{"hidden_size": 448, "num_key_value_heads": 7, "head_dim": 64, "norm": "layernorm", "positions": "rope", "attn_scale": 0.125, "bias": "none", "learning_rate": 0.00136, "beta1": 0.9, "weight_decay": 0.22, "lr_head": 0.00732, "schedule": "wsd", "max_seq_len": 1024, "doc_mask": true, "train_tokens": 550200000}
Each number is 128 + 32 x the weight over its row's rms, rounded and kept within 0 to 255. Layers, rows and columns count from 0. Numbers have three digits each. The size before them is the row's rms in percent of the matrix's.

# layer 13 attention value, 448x448, rms 0.0562, rows 381-423, columns 0-63
117:132149131142045148147153098129147154159148145093061129162138066185147109171140170165126128131205103174172156126101109142141137120112155156141109179113078093178034173127158165152111154094148138
116:142147097135199108120095125124122069172178102121095123084092154101140171131132118117103133121155103161124150134053175128124114116153143127151118083140184141191137114144110166118131156140140127
108:110138149228144123119137132140131115090148156135090124176093173067137106159096126145118139115129043108087116120128031129145100071152119123115107159117123092130144128106128053050146111113178142
078:086110106120094183109143094120122148137138179166110134189164106161155090095099125118105116184175070185119167088161097113111125134206134137102159169138160142106172088109114157106113123060074102
092:134130162139129152127114151120139183138194106077117144140130130127110124133158135084161141131100159134111051085146108164091189147106111158165105159095082083043070149133143122087164149140115119
090:128178100118135082111110112127124060134160128164107124093108135136140116091156141148128091120166102052142104181144105079093115086059122145111137104163132165053158151100116122139095150135123117
091:159085147067101094138139159162148159134140166097146170126177111155134141171136142103191180154117119152127082130135141181099128176094116074109135084092194099131176059122136133148133104188186071
080:102190104115118145127127126127151072117172150120122118107097068152137104145120062154139103055106203149174197098086078165121158111110103123158131096161097162090137062087171142133084132164151155
088:129110129126111110131186121120125094169158112162134130067140141130122103078133140078135099101192171189108150115198131139157072133178129109143133107120141131147106138146089174162154048133156110
089:144162113167142157101092113110114025086084150197051122089101083154146082134136119169131140143082083097091110131051079130145172121169143167157149142128092122158123191120070160155142159135126124
090:095172088182138124120133110079107048016116145139126110122125153095120091087131095139121115151132100096132120132069109099106119170148155157135136145152083164074083170120118122087165128139099188
083:148127153106085126117131125155131177169126177065117124117149113078137171085095143127177167157119170125106180175073159110139181180082148127121128130128130107123085127112086135144156104152133177
092:120139106142128151110137128085104073111149124126181136111119111118109064135181175099136176169105154109095104106105170137081127141120086187117128117135085135073102146161143090124144131088133098
081:150195097145113108154120140142112131183077108120109126089170074098128092110130142140049174178106169161180111149153090109106118140106118083133136103129090102128124145105122144114172154101108115
082:104111133133090109112145119136151125059143130113069126152174134050109163147143116148185107112162110143061179113153111086105134169130114128163106177147149133138168133129135145122054160153098118
092:123092142097089161141107136129144123076147172111138130170131129061131139107131126104146116114103089191121156131150137157129178125123153107159122132091109084191111161122166091134172126147135090
088:132169110145159138109134115130115114129126057149148132115124112155114107138170099166047127158125134122100147128115106143129110183161140152094121141111122144090109132183162137116159126146142136
093:155121113096157165150075120123138141179120147167168125135125093140090160164110125125091123175098105155171140128091145153151158122069105103159106175171107113083165136056136075121143170097165120
090:132092124096097112164124148150131162121158085121133139115133115171132188123085141098131153126100224133122143140156143170109178122075130074113089162125172068103106127126144068149161096141091093
083:165067159101151180140092137130138118141133131146197144169097112074139158142065168117089174178075147166088114142118113180122189120112118072107160091117153121146160100090145085104149167186119121
082:113114118099143116146182126113132094167179160122107095089155143101130125132090079089093113107142157179126163129195146127159091126144126134155096179113163119169143113125136106119136066167067102
086:146170143086119137158096106131120131136080094129093130151083068119137136098121106118135161124146139127171117155159139132085094096139154161106120110198127160082080147051214153142124108131125098
078:181098151090115141135144124129117202182086130149182120109138051131127072142148140110143115114066161180082123079122113061119191117136094146163115157159133078169054143121148144129146103172159146
075:175137149188154119126103146123128165184160131164112161105155134148114144143076169132156125140104148107128084109110152112122147117108111167082086189111093051117212109095102121154134078169142128
089:096088111060101145125131131125138115153140198141140109188151112056124166142125142147144114123162057135108169129128155160137181118101110155136119103170147144133150129085159121108126148133138117
086:092140113115150149093129131092113106142159068169131129157141140247158085115116119174153155113100122146192167115108149096145097103158146099092103103116165117073055160104155115151079127075108100
088:109172144150155123118161151134128110077122111152133104136179132137115148158148119163100116107124143126168139123138143088084075140095101192078120147127137144145109174181122129138132135159143186
080:124165087142170155079084105110115065141155168110140120134162093080166124105193127159167111142169122137189087146154158143139126148119131081160136121140128134098111143083142147164129088118106112
081:083119141151085141131216136122143115077135097169088134115141147139119140121190152142107097102175120153114157175120139142143145086129076100105074165092107130134140175192161122106166109083108145
083:067119169127148089143123124139130148146196101137096144114116122041106184164122153087119137127147169123162119185172106169111107072066135083119117087116118146095137108117137107105081098133092175
088:148151142171132109152116139137134163174122108110163121113136081119133096093129127149097157145093183053156106139128149075110161094071080143109134134155098138074087132154122079168137106070124187
088:088154099180122158143144116094095076101135168177066118100113122106119048068163117156111124122142095102065129119104141138123130169170146162151156160122111126152107184144093154100171115102105177
090:110149133199112163144157115103123081123130104113152139117142150110121095089117136166126135154149159107138207120082125093150157164135088129154104208112080152110051133122082101114171115105050152
089:131099142116076118131144127162151175155153112124158157112119115212123126143091142088196176096156130141115119141218148124144174098119138121165108116089161083191131145153125111196076110118149133
077:076111132089095122143143112163167139157120115119129140127184135128137160104150122083104162165164147124139160144151105180147126080078073112191124112145123131120121053107151071182089062117131112
079:164140119109089134162103101172122066155081162166098139117075128091114149092155089055130082089064162091142143113167119097100152066171130098122158122119096164198071129150121171071190120135117092
080:037139113157147099137158125097150114182151044148149109131115138145139081122131121111124148099191150067152167107105147103114108132154143141135094193153128136076135150130117164170080095154107149
087:133159153131140130120139128128129138094126077095168125105112140156105111122093126085111165157089205148112152131159157161117141203072121093115083177146072129114132126165148081196128048140149176
085:127135122121156128140132122112099081170167113142115127133137089143087112090122086146135122114149125089205161193155140130148133153065121109131093175150106138058071128077161090131148092105097131
098:192090151065106128180119139148135181143129063170131139118154128078159207135099157083129154129144192153121114152200119199127137108097104095201126088153096076136134107097136119165126123149177111
094:021127151160110131144202135137149167117152078104129139166160118127117128162102135124123130148229112166143153133144154113155061171152074131106102166075077160145108129141146122153111128115069125
076:161110104103142171140135117101100073096096111211144143089188086165100120051145131165131142126069092184133127170136161106200184105185135074178125080113115118170085152107153096132151107124105099
073:089140151171116138130130145169157173159130121096138145163174163153118067168152171051129159199193089175097151108142108148135092183131119122169086089104109121143182125082112069117130109125069127
# layer 13 attention output (transposed), 448x448, rms 0.0525, rows 381-423, columns 0-63
104:133181060089105131096082121110153165112143107158158226116111097164142090126181119118119123127049150168170178163142085111132132120166115071199101100110139122151089155121097150151113154107144118
097:139102129145127093149143168145162108109110097127099102158132118152093085040144141085056140103143109102144138145158199129142093094109144165101149197106115116200098130121131129193118109042112143
099:159163062202074175104099182152117172092073131177158175167155140095139082151189126132134104091152150099122122084175130147138069120128077114144131120174131106148116090114099076067135173128140153
107:148156125155162112121124198117147120160125119145141168131144089142121158128149116167023116161108122134113170086128132160207109150137130093132125129144108114205118148111147183098137090116115150
109:149141080112123169113162122086105144099069186139150149147163146139143105088170192141046074150114146177146103111085163094152114093142148109121109120049178189121102130141114112076168120137103081
110:129169111124111130145108115163110143169136136140169108171103122153086104151100120159079071174089166141113138125162139119141090118156162110144096220099128149112141127125150125094153147124106126
108:081035137064168137129130124112135148126129178140126108133199151062140134180128140132108103143081147150138136177071099124125122149116091098182167178147191149146142183138138128138150110050103077
111:134145150109074118119143118137170100206082128125143095117173116162171124145125126104075110071129114102150152128102142141074048062116148124095112163089088178112104161182116136169068131119091132
110:109108174157101129119077087150130179158106091150170114173103144135128149128177158115114097135101109153118093125135140142082112153132098118134120099066197111180144129108110140128112211086118115
107:204105118111129145138160124141154155139191119123103164147143116143089139156136120126129179127182184063111180116146122107101120146147050166155137173117136113073133117105144112117157081131172162
107:123180120142141107115164094138148149153115132120107148132108082162155141182060140124184133118159134092103132123134172188123137125074099188174130116047123158140177119103126121137130138071097121
112:044105109087118134116089122120131133127117164135154109133036158082134141129202189143141174090153119154132103133095153127125138115140116122106123082173136065114192121126169141119118092131111120
109:184183119126145132170157083136086100141045106107108184156161103102132138157043175170117104108163115133129115135120076188116123136097127194149134110108120136105154123085159098139120152137134079
105:099169057111101157161156131110109153114164129094133137132129174133109079156122083164119096184123087156135196083093122160126094056191121114148169061119136186115103135131152182140095134143146082
108:164173131125098110117168132109134126141188110126142097150067093061120141089121178126120145102081107169145123147100103168183167128117139158145150094114088060164123151123142127157138093111143105
111:138106116119130138226095102093073166201141133209122199146102117145088120090142134120136102060068141149104164155193056150088106158108151168201164159090087174129158129126107198144107056114127094
112:140118120147095121117112134166106129182046109111133043126150121123158164080129136113111163139132115066109192060155130115113105136135084101158113130168162091086091081146148129084174135061140123
109:107163108054102105064164136115079144131146087071156134122119129136140130126131126123174168131107132148139127148114214094108040100172124124195073150074149165146078188156120184117132150142152091
107:096072157157159149084184076090116081128134105182111104139124122137195140132151143171193064147147083146151151149107103166117127135145175140179138160127189146138092041104118112131142088165074159
109:102095074097193162096161129125130108148120057142135075152144129111154084111137150093175080125129178139091131193144191144111075102117172193107139140128146104102126084123110158137072096123162077
104:148140169139091110086114092152115185080099112158122040105097127142171075111131175157154145164099089148163107163121104159152084089126151192056116132216096146189121154149142140145094087088127096
107:112156101156130129167162110154140113117123123093133143113146149075104128135109094100012171098117143125094152091166096128091159101114128144164122108120111121123113121094099103081072119087181109
111:059108148117172148126150147077158143117107094142143099109134159165129128104122131116141121171164093118141146135133100147111124180115162130121158125115134127177129110161132031135187120130133071
108:149080118097119157123151158091108150068129147118155077158091069124176129164113097128137127070131158163141118028058122103104159145159126104199175168161155138167109156127118110137115126246070111
108:133201101126149131138098144140107061133158102131124133120122138127169111092134120102138172080070138154077100146149140139147093179157170140102117153106156175152104165122198168163127098108101172
104:079127147131154175125143155074133158208128120049088112109102103197096142134138173100128175073098127136119137144104149095138107157168111053145124087179053083116071092126117128146119162108064159
112:117134173149043111128120132140113096115123114102142126111180124085046177053145160071157098116150144132136147085106150146155171107113130121141148119157107169164168096103104149156111142153159088
108:021131119093128105165117136117113146149059142107171090085029156124111122158123096123156187185136151098169134070159111123098135108112144159039159094099114088115219119099099163152123122121095165
099:114137136109126095062123103115095145097152127041117153142099128107147156067151117124089133141120082136111121092138123116116094107177114148174149135146205133147125049144081167093128163135109163
104:146159087092085129087109146090091156175120120177117136182132166081117133153138123151143122093154070123157136159139151144143158102139157109048098140157127136078111130099118155162124175086106102
111:120104141068120143156120112150081141154108116235105095165157135133157101116149104164184053056137157126130214112136125127132125085118139142116154151166059086086172076108100138150209129150151082
107:161151131154141108117138134168135152150155135124085114170103085149103127105182115123141104183164131173125185134132129137151104104072066140110161168172078130180120112106142181121111099101121099
114:109195201116126105095140133100129113126177130142155145103087108170162132137143126168089140165132139107110157089141134172131117108159148136131129068089138040180104142176108149188133125138158098
107:093056098162184143145140129101146138087072050092110129146134086173164130138058130161044137150068136107089070177150114122106144074175125158085125090146129187163144148108164115190120130157133080
109:088139133127143149115099144143136073169116123085128087104082124124140089154151118155145158121115089101152104077122179099146129131162168091138153170109136124105175126167173125113149119158139190
111:157119098136160132149109100131116128108097170076096066148127152100171111161136040147138088126139136163131062111133103087166096190160135111134161044132151116171100190112190085129087095102160159
110:124127163100103127132087160145086149124133080139101227164118080176067082066151113119202131135090158127091121122119140177120179107137139118070138107174120119139119203131096104135134202138106093
114:120122134129171142058140144096102150129090114179125095168154190134126122078096139172104080132129129088143156096172137057178104089204128147182148196134079126152121132115116098145110159121109078
113:090186117130082090062106186088099163144140170166105101162069043107143091132125038125061137136147156107158106102097097133186134128142119101171127118100135096140120170149139178084114207108083125
111:111046125089193150158120127105106191136078159194163125097124143114124119111148116134074167149094109100129123124127186063145143087118151120100111126122135117146183198118126126109157137136100172
104:180155128140124104088139101094084152104133127095136099104130172156141183121088179079114114117113117137132098158152108094107143149140066129150118122121050067136144133140123111144134081097166130
103:148119157086172087103170110143137136148151118129097089109019171155128152156110187130091128120155141183104112109129130163104074196167131083068159100155137142153094097095129121153186133108177063
116:131121153121120187117095109157143124132208107154052187170078118132132091134138136091100142159133156075136111147169128124088099085143112164150110155122146112110157203063141171074202065158090114
# layer 13 attention query, 448x448, rms 0.0558, rows 384-447, columns 0-63
091:125000189076139194167147138164159169102133102130159169111157140129150124173215176121143139109147168120151164113110120121147085071107098155104153098110203094111058126131094124081128098129172131
084:121037149162188190106134091089154146147153140111127159143137095125164107119124187109122065148170153142138096094123122104080124138129076119110108165157154087151172142140176127105175126108177156
087:085088139168193187097168127125174107129196112139128142110102087162188177157106071106100107137125123171129137121123109154084094173127078124144100147137139107154119173116091104173132146135117135
087:119186117183152095140111127144118131122132109120089107127131089145093133116124058165174184122114085130114124091082160107095201166161131097095145119132103172127221126088140118108130142099109115
088:097105164108163181116087142109183119127141141073147162103149115153148115119140129044079113150150153082139110124097155150164075104105133159102135100164117106125162139109136104153131147116135146
090:160134113195120159115151123125149106150181094153129152123157152148184151104141066144137093127133142097122108088177130125032088249138129108123116194140105172132186158156143144112130162157154125
087:135097198131161141123144119093191103119120148113129149135147113162171123150104116089103090171181126120079106145077105153084090158117152131163102101173119228115143174122128125150149146148073174
094:132131128134096158076140111143139168124174113141080129075142080123181164122139135160128128117073116152102116087133155083044161207167114084125162208106105210143172142146134168143113173136157102
092:194192127154114119163108119133096208183091092206143085097091093139150150097099137116062171084108058084096140120094131138129068126147145090157129198185101163134114136155142181099140118106133129
082:191225074184061075156148124157078133116128102128113077116093158126158181106082128186183143069063082149198125217136120122142178083128131108160150145097142121147168142162158183121147111182090102
087:199142127167103133145151143161138181153175128146095048106099131146167131115146091171156134129087098119135118126100148085080184150133143109127128142075167167121123130081148160129107101103163099
093:104108096122159137144132135157098142102132163067144122161111123133098118150140121165140129112184158108141168168130118152207141056101096128101128077106224071119085110102133134108112087098110147
095:078039066125143180120162147163147144092179128131132130181108128124108081142155139170134109144194191128171148200139073180174131064130086093098129114066174107111094117119157147136147122094148162
085:126098098091159164136075099109119073116079177088145184190119152105085102126112168100109138141184130143166163183165091159194120121120120152113141075134114113113106147165131129123162139120120170
088:119106117118069158099089102127121098114091142153168187111149172124144121147095151080116134171127099206138126092169120178111074162135136165149071082131093146181140149195127102139183146162104157
091:152188159144097129114136121140107108179108098137144147079150134145142129089104152102097165143064113129098104058108195116100131172141138113145118145173091146129056158138089076169125146135096074
090:120112093063105132141139135131151157147177117123090133155141135093105135122183063151123101077133200177110148115153115111080130126153122141114146129125136150117175128064170169106185165140112160
092:077081143161169165095172158166184114137139117125146148126154147146122162142188117125198103186092158119150175124144134095132123084110061153050114083075175069153133154116109103168141129076197146
087:093030124131129142078131101111161076132117124181165122111149132069125139164157166091147099088134133163145151093165104119113105125106107099148090148136086158128119114095124062104135137117124125
100:191160128160110130103114132191105154130114136146140182083135147124143115089152132105141046144114133182095153075177190154038153147112180140138129142121173160108112140117057171116182129165078145
105:095109142122120087135131076103050148162124106089141133121111161153150181145137133092131114086152097130060144083145178105077037115142121067149071144231104131076106133136160114168125151150151131
087:161167170101157081184170093140083148164168115055073112120151176153088083120125110156105141144097054125117133105092158073163140151114115160138094118189112104120138149144090172122114120160115113
101:157142151119121137103099142144143153146109179137166131177159127129088089162067162136107116163072139140135069083145140118163203139073103129114217085134091144139148085129144117164146112108113117
107:096131163170126087128111141138142138114178149104098104211164095125044121126159106153165153157113092114109088158117128124170146162083111121128115134171108062135161122124182109099145122067193142
104:087096124128082174104081140144109191175129119129217118177063126129092099150171123149147124156132173183153132142195104114140128134066197162126149123086191085111167129089139155129142076167108138
105:112128135103075105106153118098046148148117123091137153084173094105124059148105154098144153133161138119131170120128100188160046146133141127102079133109106092072143104138205126134144145173049105
097:143101125134126132112126099129104145105125128112134151140043081138160075087119149166135172067105119136097129091127102143076144134185172097072115181073120136121154142095111169144208135178130139
103:086122114126105066089097132099148165110157115143110138187151102136117084186184104196142112128157130149054125134174170156118094158118178130111127155122173039194120170148176129122081098079201084
104:134115111131096143152180102135118143128117110131118114166128137116102152140139110095155106093137111145078136149122140200101127085136141109143188108149149113112170140149133177175162094168132096
100:101166174125134090170154142083055082135124061146094129148164192169078107117156083137151121186127142080171115205054138091113151116172171137123103101113117106133129196100155136165139146115104115
098:134101151093108059133047127112166120099117152171157095168167103121107169130176112113051187117112139173107133089126090093061163192129125121126129117168134109141144104109152096114119151123185146
095:123121128157130124118208103114142129083168138086099134132188096130145182111181076146152091083163165147123147126106145141072118084175148100126137095141131209085129119113062130131111103150086136
100:096082173140090107071117116173144130158144102101101147104120170087155182128198188105097057148179152096109121128130128101122116136104096052128106068124155131115149158155103101137106136182119087
098:120072117131100111074156136170198173132179132140101155107123109116153110158133154167137104152180128096159164141101121137136099143093137113156213053135156204160116097183084111159101159166105168
102:152151104165133129112079116132133167088200080101098144179118144096198177085114149125089113176177115140126157089177119139174172127115184120121084078083134193149192124167121140151076093146163126
105:120155111130124116093122109171098167231087148137096178098060147109109081126154151097113121177128143126141188084113158138090121133097146128097072143148096139141129146143078137163137163158126139
099:129102117065110149133085071082102101102116114144083108122104158084108124094119118134144127135140113082147090165140087115158146069113162071144139111114130088138123126142205212078128104110124114
099:101182131105115117151145131100168071085156125090154120070161148124113152078159164145162217112089128083106179162168115126160130140064138156100088179089151162163139197137080123109083148118083109
100:059119144156164163142097130106134158167095170146139104111127168141135152172117187152112120127206100156155129174119124135155109098139133083130104160136095130143104153057164127115128055131137165
099:123108117134144099136141166125081106128097119085146123091121146162109199113156120122152147199117196138155102164092161188145090153080120142125109143092156134097127135223103092078140078131081152
097:100092076152141089141181111063123153126162145119101151136124145135115116136153095156145091112240112121120102151073092142085144122116078060057122138150113143121147009123108150090103081120158139
101:060094116155142113099164151137140153202199155099103084080166135097110130091153138162126199138157108105148145156158108098150071138138076128132128094150149163197137120154150151179131148095125124
098:161047152071159150109143107102118093072120150103054186131100108096137130099139134147121086072165137168175120058083161142102169145135142186134122080138129081117066149104109163099151153145119138
103:130127135165161170156112123135122170146068117114137147147127086155173164117120106155101142094071132090099094195118191150161234124159113059086122099076162142112110149157127144134129152066135093
100:127107127098142059170094141081122114177130158103166100127113201122087089126077114131141127151195107082133172113039105167147118132168120110187185132154168174148176099115157114071121114112100115
100:101106132173166206138096183133143141152138102107139170106132132176094116129190128164133162130128131162117153162118114155087139133115072178193149088114108148094119152033146081131149186083136144
094:150101108180105181094206093150093133122143133127097120126153114104156094104152115147104057065116143097062162119153150120097140107155087122077093168073091108094143099118112174109170124152051132
098:137132119170139118154223144145147177120202110091072091177183101128097112108159060175150104147130111078067118143158124126143083153166090134085131162105143148063194198136134139129133111145156141
093:122106082133092124125141137153143161168099163155172134102115143137117094109176202096155162092162133119162124120087144129168157121181082132122157182091149148131094116125088132126108174142078082
105:142108116148187143132126162088097061161125141127098102160132144148203080081106093113107131102177120102144111112102113150097088131178136149078130137135071141158190201123169177125125111170099129
102:122142147105197143153105113112089078127132129141139103204152140120082117146125111139122080118115130126171194152138159154117104120113160117153166137115089124118149174063101177066136175113111161
096:107120107103092127112177129111092158148141155119110172135170146150152184155136094115131081134213173145181101159122138122143141115144099127138122096149138143114134093103124102147130159178131062
100:139110118126149118183153152097098138133130154156135166178169092181152053179088119130127142154127132099060185123111112174112071129124165123143120185133136125097152117115119165161172127206086143
097:154089132124138182144058116122167154126122156147131116117094092122106135134128143152048099132194077130144186177107178169124096138129136118199147151072146117141109106064132131142101172130127142
103:152133156139116134140106131120114173078105134071155103134100078110122167121088119071165134061161083143105110142138138115101160106103141128135161150094184166142140074177148150100137193083110137
101:121140109076151088174202112132109142138095120129116056090098117138091089152106117170119141129158098122102059116142136083187132101064210196105137139173113101180143141211062202123129158141167197
105:138185109111120171082098124155136110152104087104083149111077191118135179145139123125093097108130132078097104121177064117104146136111147135091210095140161142140186140173146164123099155117163149
097:066134124136146062115177172101160113132151119130135121175101075139226100171121094152142120085166103066146166139166213129154125099113135130102133141064132180158122175099123072158126130047146137
102:135093101163048149127205100135084177127073142149182118078078118124112100210155152123129100146125127178120103071146101127120089118110106126051108126108164042118055151122094104116202149100100104
101:093169145103108131204084114115140152102096120100172154099097145153100168141138113057088144165156153094156150116122140145120144133095147138103157105115134159147170100137128122113135127126104105
101:133072170151162105158192169167188176075151145156058106175074106163122116169172191140137161120172075096121126172108191129069137128098098138073088120087191150137116136137113131165127140161176123
104:125133075134056115136186121132128190095091116150141083124103083139072143216126160142151065138190139077051129109132087139166186119177098110192180134105124112103119141138100138152175130144095105
095:153178078137027118156159104137124113116127109114160136142157125119146120136176067186139113154096131103085161131168090114169107188191091112144131066141118137122158166153112156170091126179138077
106:205135129100123111126087145078137087074113162095124086152153138165138163128117110148124113127114091101095126210177184119122155091131164118142115175148155102117154165147109123146109179078182079
# layer 13 attention key, 448x448, rms 0.0515, rows 384-447, columns 0-63
086:141144123157134126131132087139116165181136148122130171139127176152187115153138137100131081142088143129141139135113144181133116077144146073114137120142110114130097115083089138078163115109138137
083:128069094072121107103150101155113191203119124090137143146171137121089105119114164133116124150069092193122099083162118062157151100106189164129161104093143125104121096154200147103182140117136175
082:099096223104110162176106135146140152108115081124156077126201101175101118092151074148140142163131082206153123098118093069160136129114189199147158122099190088112084095092150129197144146139111110
087:178123200077118133125145178163059124116077116163130148122117106150120089105140100124168148135122164113124122145098138115073148124141085091060133109115155177128147146124129106163154116112188232
086:085124207150167143153055112155137143143152139093115066136175250118097136145142152128137161121159147156102110100130174083133154165123123140171106129120142110139094150081181165099130141124116120
084:213074166076132107139112156136121133087063140118119103111101148178114121117154158121165145099150148092144171116135104092095143102119144167162117091109180143144146123142155086115155151165203156
087:178110238086158104160128151166147141122122105047155097134129158162101131118172120155173140067146153139154166076084094088082140134147116154154125179100176087083119096114160134097119133163196214
088:164096131105101108128143159157127130080089142169130166102043082149146109120102133090121111084091109063131130102094133180151099090159113117131150071152088103108118088142136113140120110086159140
085:154169109193071112092139136139164124083102100138146160146081092123156165114137143092106118154141141094097112133073178189096111169126178086172116162157095126126110116154039103118089109119084067
091:070200096149139166092066082098110106110152122160143131154140152078135133165107146107192125205190129189117065133152118110149140145120140127131085161137096064144139142131100110080106082082106097
082:110166114119127120072121101083118191173101108139140128114129157114154124169055142120185178133098102205099133140090153094103115125123156131162131199111131166151129163130075122158111138116055128
092:113169164183179088157114117066149101127166125054152057173188203104119107125135104132124125122107174134125073141148122045112141120086135174131134185093132164113153130125131103101100135124112096
084:150166144118154060163152143099159069096174139074188021158164154073079123118133062142152120149118196145168113157157103080111126170085114172157174116155144106134106134127171104094169183095144120
082:143106159198184093143111128106095094067123144089063105139165129150161087118147118146103067164155183077126063116144189117129175183127095145187098167141133097068135049139142158135121118107188127
091:188051138030063108150116133206120109148125153168117149120125060080111171079140132127107052125112101113135138160105146161106130082140145087137139072153114158147069094142142127146144127173133134
079:145116106124075159050095070130072159138119112174102202072135108168185147119113139123099119089158078158067181128118173139086136141151161075121084111160118173101097158169070124121076107147098165
102:175146101088160178168146171131173112135169185223116101110114126069117135099107125150109094142090121122136148168154047184172178140139148118131164141105153134135130141053125185142102140128144091
110:124132188119163081147134158141169141095126132098147148137158131210067119141189128126168133160084201112160125121100119183092100155136110157156128105175086115117104135149119140158157097128151136
117:117054136113090092156128103190170152102148104142089106168123108136095114218111180140076115113120096124135098111132105134207087082137082136108130105209124101129122127110171088137159118119145138
096:123133150113128152033116133116095095150116083140135172109173111184138135123150166107125085117108158126146197135075166166051146177106162146130131112130134184141112097148096080150112114141116152
101:072095151166124140079101099080087118116120111113120154145134086126162114200131120109135076085170136131087121109113112138059109131129107138145102128175122148127113102111191119107111122093100145
115:082164130160196086145172128059084130157110102118165089160120160155145068159143093109127121123083111133130144096119148134155073139140127146145123176190113097129118112132152166123118114148116118
118:142108163111095185095171135121089164102071131168136138149121152113102109190079168129128103103115139169120106123139081114161139076099140139118162149133101107156118107119151110090129116155064111
110:119132128105109075159171129160192139162155115131121105200120130117027166095135167114162136181122096112103058143165122099130186101051110095101113096158131062165187115120154129156115147110157094
111:093142135115149185106144132098106110134125092158187124200062126118084141132151122138123157158108140145143097126084117118185124142089217134159135100098141090046158155132102155119147097170079147
105:112153133156089146072095159136051124131116104097115171120128086169095122167112121137132113174159148137139164087146151121142069121107150136114152131091149155100113094195144124121093167181107109
122:132116103143151141123137146072111126164076127150149116125022164153163082079072100137090181058096099157109125119122119110132128129227185123099166171082158156098102130141135187137155127187164128
127:067107082151143097112146120121140121097159150137060173116147132130132103205203145169148139150146096130110128093101121134103103166134175103116109142141113130079122183129124148090135103129129146
122:165127085166140160127101139085095089154101194192114083133145140140083132104153140107193096089128111103087161158150151105093123121160141112109157123145129110142127130160114169087138104184116103
125:123139097104112110127111114134113132147100117127162131154106119099069160110129107151130155172085147130153110101201126101109144150162193136106138097126176139136143208139159154101136174102141110
118:109120116109113080101152130137129123126093119169174052160157111173096182162190144133070187145137162137128188120121095147040136144108123099086139123175136176115144173080154151186154147115131134
137:132114124162171100141099130103112118133162186105119124107226160106135078158210068145151093118122126162147168123104127127085154106188127153109144149130079133168136112100125112125144099090120166
104:088100112131148119070129122063084109166075140096117133167104090183171111099176131133082110132202097157095097143139142116144106136148089147083135070106108138115124219095152124142152128165116093
113:160093155115124098126184150121120160119159158126097184122129097117171124122159100173128120136175080135121180154181111105142110144124105141124185072102123135091066085151120102093131147146076149
113:124112109174152131091148140079091125154167149136104189124085127156223141125092104142114132154151158157145161096118118134163161111118153130124104079064142194094173118107138129094205082128127125
110:115187140135114104063118160121114157102046069123088201093092111178067113131165102110117133156148153111136205100110137128106117132097157149119123106164131136102106131146130174114121145145155125
113:131098039114112139112102135123079139155127160133112152080107111121129121141137145143144121121157101122143062129138093173133136060111149104099094136112149125113113159120158225141128120128084112
114:112146113103141149162144127131137179099190149116128135094145137125102124101133101148157208076123094170134205156114115140166120131064162143085103173091134123105138217119110138133131138114097129
114:112092136120135144102074113134149104101086131106133112143147140086121119203148087146113106109184115106162134151120099096170112115106132197159091172148130151117131141075185119138145067142110181
119:103109188175106072107105108166076112098113091110110107122142105040088123111177148133171118191146202129149089147156148147151123134030120121096107121091133126142119161142093116164112062102119158
122:097089153138114108127081111123111104132172139112133217146096083135124158157154106146117120127182101115141089089160133154088101171135030135043100114167148142145104000072127126133107082134154131
113:106100137124152110158120114147145145072199128147124064118180141138121092069144145128180169148138101124160124131118101158146092170126076130134166097139081153049106130149172152086145139134119130
120:167095143103146142073148177105124134136083109103101197124101134132124127090153100146165079095115149136138141109151119087065162145143152130126128126147123106120098130076099138124147179153120131
123:124103155181100111154147118137120194150091164120096104153068158086168154133082133150109123073125123111094095136134108155206196147158110098102118129087152105153118093150136154098128106066181093
116:151116156104074072179165126144139133079143097107127112154080107140096156081076119125132136141120100133132179151176145096138088156171093170164181106160158116158077100112121096161126146095141082
117:097112185147150176129124184151152099140148128126097149116136130080094126134195120163160152145094168162152135143147085111114127159120055136150136117114112107146169163117152087112160168108145175
124:113118167150172124143166167067111138140121117117129082118168147194153119083114109146118084100099101140111136137086151111077183137193072106125113170030111114163120077149124148160113118147076122
105:148139110095178071211183125096160108180161123108181083154165185152129134081134081160152116183087062172119141140126152150164131157189093166102152143070122103185130179152133116121152110165124151
124:102173133108153116178136150079140133129127084141138060124132146149097125083128122101104185104139144153143120116115148113241133145213074188101182153099130130080091111139122127114110161147132106
120:120094171132132127129129141134128073175140127133134086128149083027228132036093140159107125070123156177128127116129115092106089162201113149085084164128104141152129209133151176094147167154126107
113:120146098155126097169166113151151112115146117138095105172140148122108126162142126105136070124118104109186204139109141095141086065126160136132145162146158113178132152134109158129126199095139150
118:110129112152128152113079127107122084132147147142193231110202144087132108182186113134148073190202132126160105124119105178143144144145077123121103113129119164133155072136113101104111180177119133
121:157098153142093080146107144164114134104142114148123147140141085034129140131065090139094151140100166133105169137177139096116141167113157138136124178130138094187106093135137160092091139121118080
121:163098092118160136146146158117159112149151132133123123145091148102098132097114085165058103145155073111123155151120150088165128178150136136157125151087145093106148091097111148110164185094120145
131:120097125119162145134136144108099111147095160163165077159100129140090106126064151074160148054163129137117059104100120128132139083116193097122175117117169130092140031153119167152137234077124117
115:111168152116162069159174110126143151102122113124126061119056129091084093150081107130147136135117093126108074103152146136180137115049231108126154127148124131082130120151115211137138159133128188
122:127104152102125161112134101131110104088094119106086192101079118140152092128104164096071117106138122146121089104119089143088130160110164103085163089127147092150137159175137167112170144105084147
118:103151127125118061121152156146167146135133143144115105125101099112215154198120138131127145111167144114118175127075155150130119130086161081109176144098164100130086158146136078112125129090161127
115:136045091148161162060069126043125121129069106098145105134099156152051162209129131147132138147123110138074107117124141129129139171090117090136088185084161087108100171144083124174091128109088114
119:088145136093134159151132167100111133159120117112116167096084104034091135142163119082064157179189134137139144136119092162124098111108136156109125109121136108129095087095120137130088140157123114
103:120141086098176081178158144084154125136140142101092074136089171087124139147159091164165206136133087121114130129118147153080111111120097164116109118091138153101151137114145129104123104146142124
118:137139126111162132115115098104105135143118154127122055118068172112088102215112125145126089126137128160079149116144117144144217114198063109187180178090090126118138135109144103132173121142100131
126:116170124118150155178130151080120121143165161162177125122152136187173123120123103149129118164106128147115178105124126168214121172235104152100165095127110116145141143142136135103127110200130101
122:184127125108135105148189139151136101158143131101139077158160093097182131098127083152104113106094113145108106159106166104112155117157143116153109129154141121170185162154089130090149190079122070